{"parallel_block": true, "init_std_down": 0.0, "lr_mult_up": 0.641, "decay_shape": "linear", "batch_tokens": [65536, 131072, 196608], "max_seq_len": 2048}
Each number is 128 + 24 x the weight over its row's rms, rounded and kept within 0 to 255. Layers, rows and columns count from 0. Numbers have three digits each. The size before them is the row's rms in percent of the matrix's.

# down: layer 3 MLP down (transposed), 2560x512, rms 0.0599, rows 694-793, columns 192-255
# up: layer 3 MLP up, 2560x512, rms 0.068, rows 695-794, columns 192-255
down694 104:134184175133120129121129116093127152107113106114113100116105142116156103142118150121151132119152113162138112127196146149142118108106127097107117115130134090102110125141123125097112147114131130
up695 106:119100120143133136142105122143138123132092123113125156079108113132143115117139116102105130110086109166133146087132116161137122165175108143160140153121145132132131124121133136133097134136105107
down695 104:098082102134114091130112165141142132122098132148142102102138117133103134145149072156119150130155097124147121133121110131121134127153091179130111167143097134124137137116137178092132113133132142
up696 108:120141160145114125100103117143132103142108162111159099179158129122096110136148068201139150104125123158120110097124125092108147150130127156145129136099111098120131168124114138130098170130121119
down696 108:110138111127130098063145123156101174140152141088135136110134116139132134078122112092144108129130129142133106082132138145101142092130111090119159106118139122129136137143131127117138109173097159
up697 096:130112084138146164129083159108135099131114107172096115148169129155125133130156143160139135120146098101090117156104135128140100095158156102110146130173081101152142117156141110168129138167111145
down697 095:143081148140125155116108121095180107168104137114121111160116144104132127132151112184114150093147111165140106131120106132139112126099165115057090125159104136101171090161117133146066152112152162
up698 101:102147114103175127117141158146129150124124101159127115148131165086189122173116102158114111147155140115139149173145061066138082129137132132119119140126117141113165145131111102139113129139112112
down698 105:134105119118087122147075121147117114159122129111124128111124139091139098125132129162102112164117128114117142134154115122114114124173125149121110183135159134079124165141099099131124131110073161
up699 091:160124143155158165115152099128133120094102130141136146103159108147150114097178127132142115152115112133139164130115076118108087126109110130117113090166148094138128158129154182097105181112124164
down699 091:119141107133124146144140113115100123102151111094162118132108162138138092121099092136130107136170172131104125092154136145143139146154076112138109111163120119165139129128128109141126124127120169
up700 105:153118107131120135125119094135146107119131154088134130133146106149127157112134122083130116125125129150135167119116116134144101145136144149123156108125122117143148099069112099145148177120113137
down700 101:112155119123145122114105132127132100104136179127153148106090124127139092151109122130119124127103138123107076125125146092165157095159116129127071149122104147118114103091120121137142124160108094
up701 102:134153174124111131138080117113131157099112083121150114168112118131104129148126120172143147159159150146128137110103092157070118132088127123151137077087123115150155147109121114133103088100103131
down701 107:137125135176153133130093113172137163129130111137169115107121146148079137110133112179103166154120128109166170122074132117120148150132107124127143114124096146121127100125120105181117110126138148
up702 104:139144132136137117118146097114174122117126130136147149123129142070160110168149112109138137126128169130156125143098125103120140077094124107095132161133090119150154114138134092144135131167120134
down702 106:115155133144108115083176125155137154099125134156104150078116119131120130130129123102110146158102135127111123121112093122121152166182112119145112134127109143133130073131151154137154099147168122
up703 101:152100125125141126126135098121144118051153136069106082091099152150139113153155150141104124115128138159077111125120102121156125122128127122112120116115135107137138118127139117119110119129177135
down703 099:139126099114139118141112119142102083107136151096107157119155084133142080128156100092093133088148149138101147135115150161162144104150128191097143171134106171093131099134135139103115118124098127
up704 103:136180110113122103145127109129171126127134142142169133117131130123170176108151141142143117118104101163120136147123076121135130126129112099118138125129138115095143107097132187132161109098152118
down704 096:113139112147140110098144087144132095115111126146155117106118129101150188096140126133167124112076115112112157123155086127117113170118155123127127170133110080127133159100120131113142136116124158
up705 098:129164130142165129136132107105121146143100152113126115077139145134112183109123143161120088136089143146172143116124138122128102131132108111157115150132108152100111111134101099136110167106152166
down705 098:120105076141094112095119151097162122122118086130140092103132105134174126099127090176135128113134119144122094170104114102138070146151128177162124151132111128118145162111128100113149122065108125
up706 097:114091158101119139129117138179131129138113145120168153128100123114126162144122150136102154083099130125088094171130122127153135145153168105152136139146101115160104167135130145128140135146124131
down706 106:075180142155110097130097131111099150093113124172098099144183109147117144143159154109150132118101149133076115142121053163142139147142108138144131146135134111083137114131142158130112124103156128
up707 097:125134076126118168139121113184091152148114108123129154118138109137156122145153144123142096163138129101106128100131111104145117118130110130137127130146118184116156138108157111125125125110134126
down707 094:144126155133185183127106107170121117112142189136125158109124112156137112132134132102138131172116123085167149100143130114116134136125172126146142146159130138154174119129123126108161088186134124
up708 099:124135132111149146112173147154129149124143148148108139140104151158138151118069126106128159139163070109092089131092091144096103128118128078126090103110152128152097134117102133124122122137136128
down708 106:120126115104175174160106153147131107159152163129163136104141100102099111178085182141137112138098176153118167152075150113135146112125114099120140168132151152128131179120132177130105158161087132
up709 100:191112127127159086148114131114109103076185117108121159077092135144131115114150130165093135119138121124126112186105106126134087093134183138172103146130119153112157115102121146221161145135104108
down709 093:145117126108149141131123070114121104137155102174149104112139138111138160131112130125142042138088121106141134123115142138097122155106115191121108071124102130111134140092153139120185114130098106
up710 100:113154136119123138167119124101154154107107121131135118136121113177116148132156105101116138117172203165159144113113133140101097115115113152155177107119137144140119117131130120112151068109142122
down710 107:120155072127108105116117161157132111138112119070148106114115128114149138073169133122086115136167114139149128107129163118145083129127109105140108110133155128146145139125095113125127138190137122
up711 103:127125101133120125064115169145152098081143164131146138148097133121107149101133105130121126124126123143132127155091112140135127149150122103137143147127108110136124130140109119136143120157164118
down711 098:120123102133120128130115107097154194137140102112113127177134164122117138192168136146182103096123120132160116145119114116138158165151152136128120107087103120131128137148111136105087134106182163
up712 099:113147123131179135115093158124171096072145127135110095151139088121131164146201117098175138121177155122140110086145101096087101137119169150144154128141120121122136115109139082111127159117144143
down712 097:143142146090135116110155116138144151142140118127103186136119132111194155113100164112109145144050133138162134116136138135124161100127133135104172119110098153137129120123098109141138137171148124
up713 106:096155065134126130093118134061116113119144059112149121113175097134134100090078091125125110130131161130130101104107116096108129097092153154120149109134123127139128146152112083142131131112118137
down713 095:102163084102133124139123114102143127101121085132142144157178137164114082098081112122135124138161158135095098098064082076110142129115140144103131107102103137130114169131105127134118111139159147
up714 085:102138129137099129117132059104157117124116117158112126165131162132132142124169154119169164128126112156116145171133148100097116130125125190141157133130108117091175081108145147154137100129094129
down714 098:123131139108143146144139149121107099145128153091135148095149124086117085131136132143107094137116183111142137087090113117127126122122135115163158167127199093124098131113112117113111177147151150
up715 101:126094094113150147117097163145180119115133123141110149136113113152103094136141142116125150092141152145169141110102110097135125138137132117112115135136148138156090155088131150135122112079153112
down715 104:126122110149127113122127131123105135127133122141114189137124099142145163114141108138153161123150098148089159113148097134160095124167139164074126112150108133156132103146165118128121126138185124
up716 110:123141142121116091119130079141134142109128112136176144147109116136128150158139148158134088146148117118134121135150097133128144145133159156130086123106099123123146143135100156114106075117130164
down716 109:129151109109089149183123155128166081153100076128124105139131122101109121132145083135158102118150121133148120180128158124147117122156153144109121130111153110153107153113078123140072096095209167
up717 104:101132131132182141133164089154158091060143123136155136100152163115114113110142104169107135158116131121156151161129153163112124121116132080104136142113112147120108116091113124128136132140091123
down717 097:120196134125138121101118121126131100107162162131137130168153118113096146125170116109134120136133139121115138123117114085108138147121126103141071196125120103128133122184157111121157141085109174
up718 110:160134104067142100141143111121105120133109114087101145181189102115117185170123134088123131125072140143137078128093128145123079093117172125100150169152136103139138164150132130112130076145104133
down718 106:158147098117116127092121102090106193132134099170139114155103139123126125131135139130145166100158171098097150156139123083106113114162172150103124141112113085098130128110136111102160105107075126
up719 090:167140103137111117137153080123142148100092136133121104169136115133112148095147129143127115173174125084148098127147152077154138157165095072128122093137135129098112144107148150120142084120201150
down719 097:158159149109120153144146183139140140127104134115125086097131149076139103112116096102127135112150095128152122148150174134142154104152180112114160127106145128129122154119123146100127099114156105
up720 094:080161103145100161116087134155168113149169091152151127126125119169098136117095107148132152105215120140094124109137152100117089142140115102107122145155140132148118152144137154107106089085158107
down720 090:100129131170150094168133141118136142175130163166150126147131153138144144147091105159108110124126157101095141126141162086121168082121147098125133142170142159136140109135095168125148135104102118
up721 099:114130122127121141100147145097138140090165131169113124112116159135122158135139126096118118168154139132134109136151106151116127090093136184111170159122126106140122115102117103136131120128144096
down721 099:083150153149105149118112108119151101126124127150161114101105125124136140094134133121148176116098108124145123112146138133117108135131126168154096191137158167084125145144145123113120154098168098
up722 095:150116113106096098135104090120130108118132099182109113078138123191128127125114155128122121115148126132128119126129148099100098132144164099114102104165143121176110097127089101161169100158107143
down722 099:106141110119150092134145135114137134108144143125154117132130100157148132139142157127162139158143131129132162103081138148149106126104157107120124147130135142150120139114117120137099145104115120
up723 096:107088135138116099171127157138097101099139138114162135158159110050152112125121142128094166120140140092117129123159099142120113107129100148100118078080155125153091139147124115158135100098125127
down723 099:138097120103131090095117124079149143147096120140085129116132149125180163102120107127139126147109133127131157166129155120122121198149094110120106087083133118145144080114104113143134092158150166
up724 105:156167111150124161107167092154144091102071146098089132137128131169125105145154144140127154111118135132141148100107098142079108125085137140141157078128141138108100141122154169098150146130146120
down724 103:131114110127118129149142100157129131159126147112101102147084139142125117117156167160080120132112137149119165123142133155143156105098151098111132114138151129126115115152110122134121059156139152
up725 093:136088134115131139126156127067130139142131121144114137164116153128112147134138164119111166096107131114092098146149090113156132146092108086137175125120140134137147116153138143177121164133137157
down725 106:166139188105119116101139152109153133104138122158140103116141151127091109119100088127166102115164105085145109137150114103114108123117152168148150133163134124137124087130183168114143135124139097
up726 099:124116144131105146136094159147136132132113098143145173135132105133122084149090153116140158131072113089108095087145103123165108127121117123108143145134121116181117098122132084076136122069123119
down726 095:116107136135129113146112156132103136100100128185124099120129115109113144146143135126100127120083094090148163138104142131131138133107131134107104116106131130165149151103131124075079154151126139
up727 100:168158084142123152153138122117150149122138149121102125108146103116119125062115101133164147097127149134079102182097127135143138173122174079133175150166178124106097148138128155197124134145089132
down727 099:138124125162129115117117137080142131145125172121152143085111075134086130102162127115130126117102115130107128118129083160136132116142173125159116117104134137150124191122133162118159145121142121
up728 092:068096125065084140113156095115184172158082108152090118097132113174147123111139155133152115126132092148190124110130129100117126113135149139151161145097157119170152117143140151097119112123097160
down728 087:117071119108166127120105071124131144156112123119080123104109161114121098143080094115121112117165133137165103120078096099104099116135115130103160143147132154094151128167102124152161095130157144
up729 094:123115128143098150102149121120132090108123149104106114115096105091142106157124127097150112156132131060112105120117117146113126133140096169119131134135107123110112129140122144139098146112134080
down729 091:140114141088161131120137157151135147101127097121147123159139144100098124100128140133107164119159136175144141130132124120138112084094152093095100102109137146141120156123148138112146128113117155
up730 097:153132148122138172149111105076123140112115143102160141112131105129151130130120113113135123142147130104113113158076165140130127186153115144093127104130111119112152162111119135114145110108142137
down730 097:140125123179115095159136132120160154133164149142090114168111122176118156153119144134147185117132170144103150134152139155079135120177119136147112154160138126161087131109189133143142165130108104
up731 087:085101135095098116118128114136129129106144118091128139159173095126113119129133172148128110117127140106098120108113149133141157134112150124132121122135089134142146140146147118158151128144138137
down731 092:139153138133105138103105133140115111164145128145166117173090109129138118154131185143111140162118130145111087166113103201129147131125099119136164132148126157119099135076137122106101133115138151
up732 102:149126106152132142173132132115131171093137120111150149136126158143163114172136133137090142124147132145156108147109151122107124124057140114098170090122100140054098159175123153120146101123160100
down732 103:095103115150154134128171110156134118163134144130125129139136127143084103171106103142127111121129150114099148135122167122126116153142093093120143138091133115163080155198183131164145146141125113
up733 099:112114089138093154153147132111175118079110104098121165114168128134126139128141109148121112131105124139126098136163084146109066108082132094170082143113122175135116098111149108121138127137162146
down733 105:128087108141066134145103144149118121082141120099141161083109132130111129135134122127137132118114121115135135113141135161068150139135144139117126152133120154162115106114122107112113166115167118
up734 088:097148145116153115129180177097102114118124114123147123132080122145128089121129144163123132138127146115114144124129113153116146144114116119139107116127132116171118091135154159157137134124076117
down734 098:129099112118107178100134157143098099137141114142135097079125081111120097114113123105209146132112128142094122103142098141138123075167123128155148105163077159155097152080130143152120139128098108
up735 105:119112145098121117108130155113118124166143166109142144121110112156180118190128141147137136145105156121122126103131095124144144140101113117135092098101080103150119112145103150109133089163143089
down735 103:150110161141132100069129131132142110148158100159136118107086118163124120172106152114090138113114084121094117141103144120122180192137130143124082117145094139101135108103133103136094129160131140
up736 097:126095113114108142160125149158140114150132142145121160150121122075121135122128168138104093120144111107115107145119106142170112098112141149170068164135120098164056148162098158112116125142131121
down736 096:088084102126125105151130049131140155108089111134116158110094163109100130140094111133090106116153136138122143142140206131099144126128102137152117107068132149108105134135145140122167132157094105
up737 102:111097156148130136143109114146105136102076108087102122149148144083112116135150113107181125116160150159110144153099163091099152140097113116158136109105125137164131064177127152126154134095158122
down737 101:070146133093138115117127114087106119144145115120135135126133125134103112092104127127134133106119115103176120124138138144143101121100139114114136164148199115169129123137096127108134156103136154
up738 087:120143119138094109183115087090170129128143129144143137189102146176109109117140117127135134149144154149090122156145107107107132108166117151127117157140113169111118162077118112143123091116156136
down738 098:101140093156112124156105130124132142140120150078140141093171116139119113143114144122134168148134128137129153131132150098159119105119136124122142168125146133115131114163114154112134130154111116
up739 099:158072135116107111103130123187147167123108122095177123109129116107098137124084161109146153134129112142124186087110134137067142123109113166123146105145116097137127159165140129115089127127107106
down739 101:106080124137121138176141086120145109098127074125137125112086194180067135139158135143119124132162078112182124106101119092106158156115117126122127163142139114147125094165139137141094159095092129
up740 107:070130146095139118135134109141107133135116140133126097114155134138115128091142097099149126089161123115110105151150090091116091158139096115150178104124091132128106105142165138128108170121137110
down740 100:115122096079126133129144101104133133131135114147119124108104123112100107096169129159126127092130144181105131121134132158127113134129128093128155142164182112127116141175127114108155157083160091
up741 103:124142137151124090166103122133165127148163154067122081120148082172169146137149096070149112125136089189119110110141114107129116085128122114127121156172120115116120113085103088166142155079130148
down741 098:140143196111115132189135161158176164096148135109149126089158141144144133147168143135155110133130116138116123115112101142110119128111086138114101170133097197107147107100119171164143140107116175
up742 097:117171107086082140110134127118121143128148098129157136140183147134148150146121113104134146152126155123102118134092099122159109124141126085138162115135131148104144131144113113108095097149130151
down742 098:141112110088132171177124182140129125173121123096121167160149129157115131135100116142146111148119101146137150128129096162126131121124103142119132065124118109138093090100129169123118130140150125
up743 094:122088129143129136137143124135108134136151119141166154136088113113147137102130162124057123132142154147142118130161142139099127144120146132172093126109153166097099141134156096133134143145066134
down743 091:140169135158146127135111111135146120142113155110143091154146157115177190125113111142158139113113145103117083182143161168145145146125102139136138182158126070101132139136129109111132161122178125
up744 100:143082111084175149171131129177112126135120104141120137104121108124124131109127153131101093104167162114113153156113126139175130114134098113135160090112106120159106109126156124171174165162111112
down744 097:119128130127100153160069118122142092106131094106105124180126120184136141157098108130135105141092143124125122084127116111150151124143136129096168106159093050128118106101126123119133110139186114
up745 100:133109155156131068097174066107096143079187152183057121175109143153104108175125117116147120113076139152159127065144107116125122120146120113112127131140111079150138087166116131191075100117141186
down745 107:127131135125094108138167106116116156105135101155096088138143148096111093132096118144146123154139110107141106103128088103099139106124083130152105076119146120137152097120097078096146072200143149
up746 100:134153093103105114058107119105140117145129113123128150144078161091109125118158082160144169105110105125130116141112127165115097147121149135132120154189136178092113092135103110141154130133114106
down746 103:154111131148118170087124138070131093122159155065128093155098145155147125142143149129126118150108149124115123098110139137154146107099112130125159175126124114120132095153102089116144128146166160
up747 098:094157161131117160106110100129137159131076102124152102128150137170099134132123134141096111141086113115121128131127116112104139159098136137154104105109161122107073097098109131085131160143142155
down747 105:137120176135095127160120120155098148142146145141111132167155151153100142151110143169100116119116110123121139120168059161148085155154123111097131114072131170140138128136142107121112112120091107
up748 100:096141170126129097096138119159169140123119113140126152121106185116150095133135097098102164131166120100131126128118101148111138160111103123123152173074109087165120091162100089132112144109140148
down748 104:127177126178149104131169127094126138128163146140116107130112163131149114152134101099129132104141138129181131110125082100142094103133110157127144129148109159131137141118143111148147116130147149
up749 098:118140157141093133113152096127088110126150147123175121094147127136151150092141147154135126129120120140198196152143111110102108143132117136127123104155120129136075141134141132137116119159132087
down749 100:187115147143105138108122126115136094143143131112126138126110142148150134108129137127121161121159129099144145111161104089139110122161161130111135142159116134133111105127148112139085099154102126
up750 097:160124121110150117142111146144115116061151078163149131106109122105113148101146138142116114120156136135135091160123101143139132144143147068137136186148118137123102114128125156132145162127145104
down750 094:130143118154092152137117119114139142147133166112148116188158176100145156163143123102116122170104113106102095095136084109090102138087110109131132127101133121126119135198120112116092136120115134
up751 097:067101142154106140153169096151105192105191136151103157156105120121132103120109139162145150124118113186141125095135159109185141107108117102140148124095137144147092093129143125126125086147097156
down751 093:117115116114103119128105130130134114120077121153130108179135093152114130148136153129147142096116178120148113140141107103134172149123112133173119126150152147089160123174104114087130146139105095
up752 104:186142130143159137117098096111157147113119107143115168103121098128141148134135138094131126142112159129167163136109154172110149156152124162171123120121131101115135137124102162091110148110129154
down752 106:147136150150130157148156108112116153109146196143131114087176145166116139146128155109147128104133131133134163134132117128147111132093117090095089149072113117101138059059126122072126136133053117
up753 099:170096112088136138110117109083132150085100109156105170130101121073138101154105153150134132130110118121156126134180139172129161147112146145100110119182132109075126152132115122131130166096182128
down753 098:116163100121138084133107147126123108096106143102129113115170107166119146101134105141185155157137149183111112157144119099155105145142115149181161114080140144109153125114119085131112111130101118
up754 098:146173130090137107198155147162147058112155155125158113134117099133128116153101117088099099142162142090155149115112115128152124165093135136124120122173127115162183108092104109135154164113155148
down754 100:111124141137110161093139113173108107125151143087112152120126139116146093078131130142145097123080126123138157130113127082176152140135166139112147140119156107104125131137154135119126126148124140
up755 102:123096122149132112107115086161115110106160125143136122132082138145139117133134099106145103142126097149161124084125098130134141122153070134132154161108136124144130157152095100125116098121160142
down755 102:155120143120104096077086105107086099111102123154130084142151146102120103122129122158143130134130136105122171100106108132111098145118113120128130157103126106112140121184119124139148128118144090
up756 112:155129141122108130139154113121173096120161096092116134130135092141092140134117085103098134134101160140112153098150125137120118170164137155153081148111171117129147149138099108107095147112130137
down756 106:131105103131150114128109136138132144129091102099130145097151146107119120126101136118125130120117135102108157115146156129142127133157128096117090113142112125168188125099118098111116173127131127
up757 101:130165099092090137126125142110126176117115139137108129134110126155091117102109098120122147107099090157133135122141114135138115131159116161109104118170145116152135093123179115110116143153112141
down757 102:147136125098158099163123093138094115142097112130139132161127096152114113088105190159115078111128169138117135104103129074119087122150100123116125139121109155161132113108136137103122107117074097
up758 107:141169116142126077128107130134090113129121121148147120156123090079120125123147113116144116103159092140131152105158055116134108116130112119139135127158108104108144129146158107155153124135116133
down758 106:144101122136141116143133143099075081143116131130171162140125155090141103140118112135120105138121123155111166092096127079100100129150096104102134081144150115116125162115140095096128103103135129
up759 095:129144148115088164110118115116129108165113140099094163142122131151128110111142135124165125115120154124111165150117131103096148126117107120115135136166116141098155116114114072170089152177152114
down759 096:150149152105118110150166170098088182131150125140124116138115145122063119180138121155119133135111143120147131165141125115166084126132102126113116106126106158182135136081109159080125102099110116
up760 104:161157094151134112131133140163115121132095089154123144116106140102080122135146113156115135110169121157149108176159107118113129108158152140145143129133104152165149102107117135139153131111162124
down760 101:144127150122147161124117133095118152121112120128151109119147124166157101122147140162124147146117171192131131078144140184179146086186115132134126134155125197130118101090096111126145094100160160
up761 095:107142180170139146090144124070128083132121130168104130132141115103145100128096119117122151120150112135167074102163135074167107156108141146117126095100119121114099114103154106136145058085146092
down761 096:098125117089154113118106143108177135103164124137125110098169119140117149124103127142139087143175089124148148130081125141171137125125142141124103136152162144110123131110082100086160178140183161
up762 103:147129121127146113166110183154120193093140128158138148170138145117127110093156134144136099151100158122118126108119114127134140133090175142121107117136121142115115126137089131153162110120160122
down762 100:149111176111156150099136102123113141155139115139126096132122130152138134133101121086135104110144144110108172135163124102115127141145096127160153142161154144123199128206114135116162132116097095
up763 082:124131140127107120123137137105083128152104097083108134162135129145125124147129119114125112130132151136151195096175124124140134090124122109135162122129132128127115153105182159124102130132120132
down763 097:125119098102152147150131127073133140162130136111107074114111102105129101106143108156168131112158175131081131117153123124130163108140128133156087136148150119137131174097136160126159136139101127
up764 091:126098140131138119130099158152152103140203098147179112185099071163176135128162119120109076150128137138154109125139154109142125142142124122115135128108148136131150078109103131108112120126102147
down764 092:122126147132177098093111160157114129133136111159134121094094101173125169129119144147131104114155133122179117113156157117128128150128105151159171119110124115160120076162128099120176150099129110
up765 102:152135100167108098120119157127085126133112129079143101118169143122168103128170108126160114117095126181131130142153130122095123154078201119104076125179113153102128145102100113141119153171129113
down765 101:165121140067097126146139164148090151124149137119119140123153113145110138111090133131085134135095161068141132163103180097129134133133133124073095107064090118137153167132164157105167124065134126
up766 093:082127105142107151117139157104141113115159134134140137120163107109151114108143202125136157119127132081159132084157140126144114146149074124123114174185145121119133134115122121120095106099131130
down766 092:142130151145147082102136086151114106111137168177126114143158156132126148132112126109140144151136080145134114114155128110114154162117095110142090094160130116145126113109140140151150126111150083
up767 099:108145131174163162116136132077119142154088166133147155112132136139103121140121118108100154133122110126183111149124144132114168143118148125095126139116152129111127154112125103100084109099104159
down767 098:159136121101132161159132144130156092159149140097139124123126091142133142126116130076097145146145165123135166095130153095160128125162138136129149086150092133117137117157143149134058179118122117
up768 101:139101130105148124137130110143131173143145086162132152104084120157122123134121097131112086123149153132123191159072151159133097105100141135112143094140110111128116137109150142163158103110132116
down768 094:123116089094173125149128132145110151143140127140138124112158128159122141119117104110054155092137143111132130130099106179175096152092118142116161117174101096161149146102106129118114133101116106
up769 098:105137153158121124146182078076101176112143161118158120141126148151137149154140139120099142091134138074132120125117107123132142102090113125164114165094093094127143145148106141099119078113127132
down769 098:153110116141170134091097138159164064146134103140127143063133106112136117093114092133141093132145157147121127140177130139136108146141158186122142120135138133084129147083159115118105139135134147
up770 136:144177111112140135160132127135101104105114123121133165122117130111155096145147102125157135140126143107126121152114110133158122173167116121139121144136101144157126113086081102143147172110154147
down770 136:134156112091151133133107138140129090084122100114140160100122080097135141146135089096176158124156152147130177157142155133150119143148122127123110136139119107116121099074115120153138143145174142
up771 093:103164149138144158125151095124160128122111115124153114116126185158113145180133070130123136129135105121142063118110141115124113125138133102125153135121128145135117060192173148135106108102159059
down771 091:134132108125133130158122153141124135157194096120119121159092122084134127109098140124088121165139154109096144133127128124117166116126141152134146126129068133150140154106097068130158164163155151
up772 103:163144125117150154146118151124111131168134131110149128159139186173155093105083125129121154087151107167110107129129102129145128125137095091127112113119109176140118149141141117159122132143125103
down772 100:167149089118165128130091130131133154144089162138121132122153122132158168089150134144081137089103173130105112108148152121125104124117174096144118099129120121142127140140113175136116144141159114
up773 101:112060121133088119143164134119138132137119133152093123103124134157147097166134132120138052096170148104165129137132126134132088128122157158122144149175123144122151103112168136098121147161112095
down773 097:134112163130146145114130132135124157110127090077123129122127137128153124144135132137134133097157132126092138131083141130113145153138151140138114130196100132110120125112146138107167155139124090
up774 099:138112107161130142124171075139094134089137126109148126131127125117137113138121086151081129171137116094123170097154150134141112114109110148136153111138125135144132093108129101116089149112130146
down774 093:111132096121115155131095107089158160099142075130141123109140121138141131119117125138109146072129103122087119156152116101112126166105103134108131118085166091054146146139109111163154142125101131
up775 097:152128127154125147114146136118096150141170072120130130145144094117098121158104136107125108087125108130125126154135072107107140153173125131140132133105147120080105130163128099132135153127142120
down775 097:120129099110151131105135122103124111156096141139090094129139136136148102152126110112132074169121151142104142121115095163146126116126103116132146147119174152116140130145093106160139177103137088
up776 101:141144085142133135143124117098095166132136130136156159130128082089140117121064137136129151149114142106156149114146173147160101126106122123154128127110109130072155140083123105127122072104109157
down776 100:119109087133169124147135119141145143137141104109142134152147115158129169102114123161109111119117115114126152126150110155091147130157123149141153134143120149133108185112115132159115072126097197
up777 112:138167151168110121136131100107124137146153106154144114128107069106133141114163111163097066115155185119128121142159097152107108112144127156110129093124128150120107134144127143138161074156135129
down777 108:135102176159123102166152154110171158173079171156162146125105134127130150137118133159083128112115123120125159150148084177127117134102111197089120136153134133097127143155136130149154098144106096
up778 099:146100132074136102107161067109182158132123162109092104131133099123119152149111148174156120119171110145111146138132141135115094147153134090112127096117105153102127092156126165152108142137133120
down778 100:110113147112126142113137174108108118098098115066152181156114156168111147144142153140161134130132085079086135144131123121134155141148138118131142113139130144145186113145174158119163100110166128
up779 094:095107132136150141135118111101150126131153138113138129194145140119135113157117103134121137138132119134091163163109129127105137147117108157102162112120110133140149116111095155057177125161120123
down779 091:170142135133144097132173146111118124130110100138122133147158148129123157128133114134104149114097104095107134146069140122080089125148106123111135135132169162137126071145070152091114158129104134
up780 100:133186129142089094114106147155146178144135121119131117133136161145145139119129101151166124088138141112176073140109133122077131103121121145143136126108139130123126167160145137151168091115089141
down780 099:113115108138150119144129114098106141160099125121133147089107170116123139142147091101104129090176102120097153123144153182180119159131114112137155116085110119167104151097160091132140136157137153
up781 102:130124134136148138105165127127156134118134119183152142165116125096141132116075132136112196140165122160157120140125176139097143152142153147152082122085115093152079147155146124118135105112161106
down781 102:133106141138133108094124169138130135137115152104182120104114139129067141133111125126086098154111113112092094129108183133164154112142171135152139122138179069142132108129106139120108105108166120
up782 097:139119095105060140149123128118128100152113142116146121177104109157160144122171096143126116155138165132142094119147075161112130139126125149173112161090127089129140127139115123091137138120160151
down782 095:169127130100152180117128126115138118139123139110076153118105116123151134145115124126078116130149111133097101143145150158145151128151157128147129069150167125122116142110138132114160129113122107
up783 095:205151124136130161139143093084079153111123145155154125116116153123109149125107134111121125147117132111133138116129149126069122131186086164127152167164155131124105109112170172080135118125108167
down783 099:143150127131087104116142102110121124107147100122090171126092090112143140131173139170149126136100157159144104054110127169102127059103107114106159089130183148132113100139153101124126119138118107
up784 098:151120114120093100078128176159136165113112136117156148111123129086121144107173162129143116134156078118114097146151077153140096106124128122081124173135144097132125093147153129174092180143129145
down784 093:126091139163152148116133109132161131158140160111138077138146090124096149083139149138103173169133136115137112136128107154139150162120145159113112121127105114120145162158178147118081103115119138
up785 106:112140173081103154127129124110128136134095174158154117105106166127150105133087178096091152108151115138134132153169114136111113130103132165156119138078172115137134116136151131124144117142139096
down785 108:107131111145146138119149150109097137098117128161129074133126137176122132120121125117086108145128107167131118143144133144140097141114156165161116139137169120134102157149130101130127090103159146
up786 095:134156078155098168123114134189112105133155085145126129121096136069165141124130150160137137130127138137151081154118144119103059145167138120155161134134140124083136125124141155154168113159129128
down786 093:122143144148123129146091131115143124103136156074113117154169193107085138139092132108137138132126136124118136111127134121153089128138151161130131095101121126112127174092169139114159114130104104
up787 102:114137167141103138103137107102133149117128127135129140110127198127141160111128139115153145103113155170230181124140117119093149108108125126106116087159133099121125141112095134083148145129171157
down787 100:130119123087145123130155101113136122149154139129130144146136124127117131120145081138166149127131115108131143129132120123091106127102134142129146156115135104144112168145120144085126133126159149
up788 095:124149159097107129145070155115091122165074130121134149116135192154083138092124107135044096116109145100093115142141110095105098150127114163154157117144172093145109145125100112137093132160137126
down788 095:164130124135086108138153142140086133113135134175092140155122140129125121136067083156129111166105127152125140108132125160145138132159141161106099138119157153102133153108103112128124137119117138
up789 094:128124114139158110148125138152128155117075077119108139160132122122111074114161148118122131111133126184120142118072150141096120116145117136158113119135144134121091100122151118091087127130134145
down789 095:101120134125151124148109110142123099138154127127118132142170146134158113115121131162123131079146100141132148117148086105130135130139134151075120096158168112125144109132130101114153153092142097
up790 094:113116119126150116118110122116122094140145079167111139112180141122091146136163153133147146146139111135118152158117158092101099136169123141155143142158109154098133171141144154124111139124117169
down790 091:151122142092151134167130099119125143151130110133125135142172143103105162110141147135150127133128170133072100167126112126090142100147198153160097151114122197146148163152122159110131147122114090
up791 099:104136136142124129124137120141135173146104156139116157107119155072145137133123096103085117129051145136106072113124149147137127147119134120144112066121124120130119101177062137134138127118141098
down791 101:122128160090159155138131122092123161118113079129104166099168139090168140149163116133138118115099134135077110126135154148128124141112117118144161072134119126113111118118124147140117163140110068
up792 099:136136100151103146106151129151110151139183118128124160126123114110128175117121149133116117181134075149140113147091084125140140080158142118124103105146094116122107132131111154124123084130126161
down792 104:133124150112120177092123150147151114091126141189171132157149122116132125112151123121168106090145145110132128134144122151125089144108096109141114151128146112163124119156151154146099138107152155
up793 101:138119110111143132121126122160134128112095142116125130107148087167097145106113130115170109093122152147133130134114136151135121158171130126136130131130125164126177115149167110112144090154116130
down793 100:119136104154125079102159119101128125145131166153136142111155140151158147141143124098128068120104103125169142139125124115104167101125111097142112102103137139140127168131128131148131134105139184
up794 097:106138138148165190137110115106133113152149128159144133106177163113100097169125103154131120179118124172130103110152109079092147099121112112124137126108136115121129124088118145129133147146151107